config.toml
norm = "rmsnorm"
norm_eps = 1e-05
rope_theta = 1020.0
init_std_o = 0.0217
max_steps = 18179
dataset = "wikipedia_en"
Each number is 500 + 25 x the weight over its row's rms, rounded and kept within 0 to 999. Layers, rows and columns count from 0. Numbers have three digits each. The size before them is the row's rms in percent of the matrix's.

# down: layer 8 MLP down (transposed), 1280x320, rms 0.0759, rows 288-371, columns 192-223
# up: layer 8 MLP up, 1280x320, rms 0.0821, rows 289-372, columns 192-223
down288 111:522523517504473490466498486481465462527494517462482489520553477494504463482478482450514499480509
up289 109:466473501450490529501521517496533494497529528496501482495497517522511525520511466469445488511532
down289 103:490515509496498502511507564498520488514526519473529515498525512485508475524481521479476488510505
up290 101:513485494471496499500489528492456479552501508494507479514461512531495510490488536493505461490545
down290 104:505442522507493489467479465516499505495533530479477517487516480486510518483467534534516435526504
up291 107:473484481497528514484521497529466489509483483504467495504489520508504521483491514499449500472495
down291 108:510509474496484461482447522487503513499485467494487496493512506487532507516491498515485511461471
up292 098:482507488495508490509512500502513493499499486486482512499496495489493505503505488494494495530536
down292 100:500494507507487516497465531545531451461510526451507489497459515450534474524459479501497506526526
up293 100:460474463488524471517512469516475473484513455507458447513477481530479461501486516504481469521474
down293 099:531481540496558528506531526507498506481474459516480470475472514520508515518506536484508495477532
up294 097:522527492500499495511526523520477499524519443490529547500503498489510508519472499509439495526466
down294 096:490453496524437504494490504525460521547540494496501477481484507533493471481481470534504495485495
up295 098:512462501471507501506524516462488494521499481520476541527492497480507514485554479486521485532518
down295 099:538488451492473503455517483483466518457528492531458547554499531475487483483462482490480513525469
up296 101:464527527524502489513522473482479527519537485490480467529504526449464487466551495475491464517504
down296 102:503492462509526543520515470465513532531482498466503493497484518518508461530524493489497518524490
up297 105:508490495455513531492500523517486455550511460520493561490466527522498483472540463473504514518475
down297 105:523506509476477489469488502493537483486531505512506548472471513508473474451496524486531448468473
up298 102:505473502466498514499544520490477524499527469466528510462470501481489532477496483461516530512489
down298 106:532497503511504520490527523490502501529505503514507471508505505501533532499483471491540475497538
up299 112:496497511514511531485486490471489522562484537515441472496492537504465450488502496507492502525516
down299 110:496527488495506517504513509530474477500535464514563476490512502519490533515510507512481490487475
up300 104:488522460532525458513519459534500528510516458465477476475498515514488471498493520469509501527472
down300 107:500504496511528491530524521476446482500535506534512499503508521495511488507495498496460516491535
up301 100:482469534498500501506533500512520517494524471510465461476497522525498482511488446495443526520507
down301 100:528498523485497487494539572472508481519488491500514565462501518500519503522526492499551470512494
up302 114:501512450494490488516489507537508484506486479498506521505491486507487501480500477520506534521507
down302 109:467496515479533503496477467523487520491489536504520543489490529508535525481488512527503502491493
up303 114:541524493494523511495465478529504490522503480509495526505501515533477513524514516520531525503471
down303 110:516556507523495486499493497496537480476483533465501494524537568518502469513534487527496510491473
up304 114:478491482488533482540504502499501533525511485524509535498476477490514469467528518463457501508530
down304 108:551484466537533484447509515519477513511501495480507530481511453517476452481463496492498492508512
up305 098:466506488491472491510531518484523525532531467483536510512497485518467507466506463468521480486470
down305 101:530448493496507484449541504456484524511566502491489515487526506516501508482512478460479453462472
up306 096:538470491498517538539540469504490444487505519507481481494474536484513476496504503469452512539527
down306 095:528498491484505488545507515515482517493469481493499478527489507475501480474497539495463491533478
up307 101:529494486528528524480486503505523502501476503542502522511481505479515490489502526471511501503491
down307 100:438523507514563532506526516502523560490476466527528506501553491473480471507493502499465486508480
up308 113:495518488502511539505514529487515535519471489529488501481481493521463456503557502468520500508518
down308 105:475524474554508512501472457482508496505474495489521478477465555446514469505493527450491508536509
up309 091:505513465529518560492475499491512491514518501513499525524469496477504542518495493491560536475532
down309 097:484514499475488533491533507511498506437532491502489519494469439468466517500490514501499535470495
up310 108:504468520506504534517552507489453478506521485523509502495442512583519511509504484519456507517514
down310 107:527482526473506472520473514514482483470488551466474557500506527459533506501451532532521478495500
up311 102:528466501469515514528521507539494469486513468484489500508492499498454455535500531508506478508514
down311 102:529514503495510509504536470528511522512538472497478461449525459494509496548497502487500506507513
up312 114:551489494522529492502462544517541485516475475456498492510444495445499482517505534482530518485504
down312 110:503531495509545498498476468482507508512527512475519549511497484457483492464474526508527496496490
up313 099:460510497498507489546511467492538471538499525495471517526488533524501425480534524431482519475532
down313 103:515500488499469501556515495520514548453521475468510565513495464516487544513474495504476519450486
up314 087:532504493515485448506517507520492467544528511488493475507487493504488477460532490497496491487499
down314 092:509481514503510523479525506549493543484479448520493486523570515502511519528489562514521539487495
up315 107:551526450503480494505509514494520508496505502515543517536500487476496481502497510525536521509530
down315 111:472503507532471486515492471455547473476481552442499496497471521463479486501506539502477513485497
up316 113:518469476467548503566517530533499475479503501487461507499504507489481507486529541508506551540466
down316 106:544513518495481478490478489478486460499468511492446485497495482497481461457495510528491541504471
up317 103:480492502486490562513496477498491532501511471498528483503512538557478508489491532500523489527435
down317 103:544487498492481553525478456501468508412459514501496494482532469470499502531480550512528501483513
up318 107:520482467475526525502506511490525469561516507509498501496515503534477471518536507497466537530508
down318 105:522464465490479491561447485519512552483497515502493502551503528495542499457470501499494558470485
up319 038:496504428475483506571548492490498527543518490508516481543489512472464503497513501494487494516500
down319 028:517485488491522503496503513491530521490519478496459494480486470537527536502482538493480494498532
up320 096:505486502483510491482497515483517474541482507486487469547502515462507492503558506513443469508548
down320 104:489518508531527463524524495508510503475500478471499514487483484517526508474497568517471461497507
up321 031:489505506510509534551543525474475493509479443496523475540478516488470492489513494501493503517480
down321 017:505542523503454509480464503531500528454531538440486560537514488482535462514524425492509468501492
up322 110:522464477492494507495504496489526524560489498495515513526503500501500463504511490485476514498521
down322 105:484468510509492527547458469495470523500492492519517495469460459493497515502456487512484496515514
up323 102:498470506466482483510475506487522475492500463525493516475500491520514527462488532492487524442518
down323 103:476544520519507504475531456500451488493506503480474502446505467508496475483440454505483520471472
up324 101:515470480484502530503481458486490540511501458536460490460470492525485496491563546534477524498481
down324 101:504488481477448524508456450462473485485515500490485516500509448545489504470480504509477534524525
up325 107:501541502487512545518544509536489505531491462516498550466499496507465530525533529513471457538432
down325 106:480549518518529479502481492475530460485524481468509508510545496464515512487513530501509500470511
up326 098:494473490455478523508508489445485526492494487475505490518513499508482486445484507486522493498515
down326 101:481510468503507533466538539469533498475519490499456525487504491556501504526505485522433467523467
up327 107:485471482498524496521509487501502517498486463518497541535483491503504482476513502497440533493533
down327 103:480504498499507468488521469482441501501513450497496529498530413518513466491476499473477506489493
up328 097:503494480457509530516531503507457518513493483534499461506506513505464516474538508477487490554485
down328 100:500514510482469569529493520518537498528511517496528507519497499506485535494454463492488479492554
up329 095:463528503491526484495531514482531487502483533513544510496483494460505495531517516498444502594529
down329 099:503532436511539451473545524462507480452493534449489497535506468486476499501477504518522502516479
up330 107:471505479474529497482508526470499486489524449491510488467519503496520500467525527511489507478499
down330 106:498535490481502514502478527490445490518556548485459511490528493489516508492463520518482513524479
up331 114:480532447464526494481508459485521544493482505531501496535520475491449449518540503502512459535503
down331 109:538519459470540453496476455524506461448499513502515483489477495523518505515528484473492461508520
up332 092:538487484510543500501511454524488516522527523560498508504495487537488507490493461508506510506517
down332 098:496510526519578502487440499497524487478487436537479509508542503536511475489515526516481513509459
up333 100:507470492523477516534484479529545535574495499540514528509493497481473492471500496514432524509509
down333 105:536488539510530498515484492502531475468513515546488483470515500493554508536490466475499506521494
up334 100:469510498511494552503525477512483506506487514487467506528508525503467526485489513491493498598554
down334 100:487475478483480499509494493511532469490493491531489502518552502499492514470483563495478526483521
up335 100:521534492467489489508496510514537512559463502482531496530471492504528466499516499495509476494558
down335 103:506509509492509455506488483485514469541483436491488479483568422535535477476470483537502485462501
up336 099:524473492435473545503501475494483503549518434523511525530538552463516493556503494488458476496487
down336 102:464483472500470461508494527477491516485490559524463514506499504474499487464506515479504498507500
up337 107:477522503530496481549479506515497485519473465541496491503540519537478459528472493525457526542495
down337 105:533494516481491532536482489555467513509509556517493513496523546482519479516481471538487501474511
up338 108:525523434461441513484547477526462490535498531530524489505486531557454479547517518523485505543456
down338 108:541496470498460537504505488485493499503504526472516504473542494524510493532492530498493531456510
up339 107:493523484500488541488497538498505451493454488561500519515505515523477488524551541459510474492498
down339 106:441487499458510500497504469517496537489509471483513496474492481526516499538507509489486490442481
up340 036:513488464520479506543519542499497482503497499556463487530474498535459511524564484490497505532487
down340 026:486530515509507483499517481479478538516524518515504480512523473510482520521494457466542491490531
up341 090:509485479534488465497482512524510516475476509537482484514463511469500472510524443453489517507489
down341 094:517515510484488516500516474518527529468484469492464480480501530554494530504516511497512482529466
up342 102:525440467506532477526537566547493517502456516517504492478466487547489525522471483505471485522480
down342 103:505434484553482443500513554474529496474477532471479462493530464539500488527493455483533500465508
up343 099:459522480484522545552525516485437487531475503521490481445526548526482529503531494478481494509498
down343 100:514537498529501491492504508461455516538502530499492480500543502513515531488501485501507503458468
up344 101:482494482431552463529493522469536486527485509475550479485469497497490502512509517500529510489512
down344 103:527471473443502464516481493527488465466447544483505513540496520458505507508492482466464499551500
up345 033:489482473506500504512549510478516514523483473555476506499484510514498479464552510472487464517467
down345 024:507501500491476483491507470540506468505493515543462481522456505549506452499518547470516530500502
up346 101:480500482494508494502500557448523513535519456509519489541521495449511498506520515452501531515498
down346 102:523500549477472551497471499518496449472499523476475495542508493474485523493464483519500441486520
up347 102:498500508490528509499548499489464489484478464497533458523431538471436506491531542478507489522469
down347 104:505488489539515489486464505484550487508455516453516492502484500492532489505460494540556485475514
up348 099:516542499521513476537504484519485514535502484566459496469481491521454514503556527507484484509507
down348 105:552493518510450516557517468497482487496527496493506477494479503533459481536491523492511520505527
up349 101:484504478471525497518520507548544500541491526495521478503473551511466543485490544482499483521504
down349 103:479533477510530459482533524499541497504492474481521540484495509481510512524510515479487512495504
up350 098:495476496506509473506455546459485541508522506525498491521502491509529521527467480487533564484516
down350 099:496464490553483505491500462527511473499536502492501478565554486490479532474451539498516516437490
up351 118:513492482509473516488513506500462488529511446541493489483490485526486516481486516447518508505509
down351 111:486529504482527475533462451517474503453468494511489482462541508503476495503493474526496492515516
up352 093:541499426493525498542533516521509485508465518498502521491457505511535501544543493513488513521513
down352 098:497506492501470531494485503464549520503493529534532533487475480577480508509522517513473520499490
up353 100:498514505517522471479494530536472474463518449520453552504477502538490504500496480512476521524488
down353 102:510535513545495538452470472523507482484496470470501516480497495477479527469506490478479487511486
up354 097:499461516458492484531506526454538486493505506494522495496513514488528508530526464509441507484536
down354 101:489528536478496492474483463549537474520525537505513489494480549467525529486525495539502524476540
up355 095:525546514548489505478488505522508470502505490526515507529511516454482496479477528531515510469460
down355 095:507504482506521494510485505536534511482472523469499495498506492485484478495458489495542442483525
up356 095:458499512498495488461496507493478506541501540518538464519458498502499509505511487531508459484512
down356 098:537521503526516498474541472550477475484544507482469504484488484512483501486501491508460518518504
up357 119:492461502516502469531520460502495513503524502478493521497469481521496488468498460524458501454504
down357 108:534497507507481499488505464549515506455477564474534489506478505488514503482516473538476528484498
up358 094:486529455496493492495498546522510467482528450525495502504484475456471502576533496492508482537517
down358 096:484485529513488504497528510508471426521490506532466493492550404502478449528495519543492522530508
up359 106:486473489479521498488512520511438457492495497525443476475479481486517483529478496513458501570511
down359 106:526463549544480508482486453470496512479490479534501514476468525491489516487517475515492506501490
up360 114:536542452501517510519490513467528499487522511490509494531449514502490505530520504550479494500556
down360 109:581496536498515484511471512488511455481491510526460466508488494492476530494516534502523530472500
up361 104:482523514500495545533494485523493486480468507501500496491450498534483484505513497531507463501457
down361 106:498517498485525483514475473500487529495544494465506506532498442447515477506475491487526518484508
up362 099:476501466469525498523508484498530523484535520485490508473481516533484507460505509437509507488510
down362 099:477521513544545483490482510533485482481520510488486484506505475520466486511480503518488486506514
up363 122:508505489520537522511503567494483478534501447491525515491468478475479523467549515456517493527512
down363 115:595477472505530515475497503526509489505523516525479521511538507525522540461498475490542546480486
up364 098:524478492488507554465488504494526535478510456556466481478512510494533471513522542463497492518464
down364 096:530481490507516514501521448487507475454467541495494508513519502479523484514496480505529493510503
up365 103:517467495480495489507501507486477501521490497478476472520453512503480509500519500507507490510527
down365 105:478483509478488495477480489516497461530527506465498489512475504509527523506482518459505523472505
up366 111:524539490500477499525491508533510522496477511506515519514518506535451501513524517459524515492470
down366 112:508520493513500501504490477552480499480452469514545512498489457509491503507482522454489498526518
up367 119:512506436478530531528498502568521499504512493525515494531499513517484473483505518474479472498470
down367 114:485503472471478477498455473532506497501494504523495463514493487546469502507491554454496506447461
up368 111:535533491506503484513508537501452546484484531520501518462491515526460529502513486495538508510484
down368 110:514526489477515480473482536522509513496468534473524511498544470507499496588481511508499477498476
up369 110:520450481502471538549500461489545472504509482495513550494473507492496447533532520496494484509455
down369 114:495459473487506501490482514510456513485505516513450478455513527482563504476531505489504491487470
up370 096:491498491473521514503494495501489488505496451525515534527514499531509506517479500517499484504526
down370 098:469568505480497539528513503535516516502460542467484476470503531502501526518511526498492521484520
up371 092:488508476474452515518497534538483520489442468522482547494496467488508493527487532437522440495509
down371 096:494549561562532503523483492548530501481518546480478478527497487500461524535502483476477531525504
up372 106:512441486476497467525465489476497526554479516523492488506491506479513481542519539487506510516482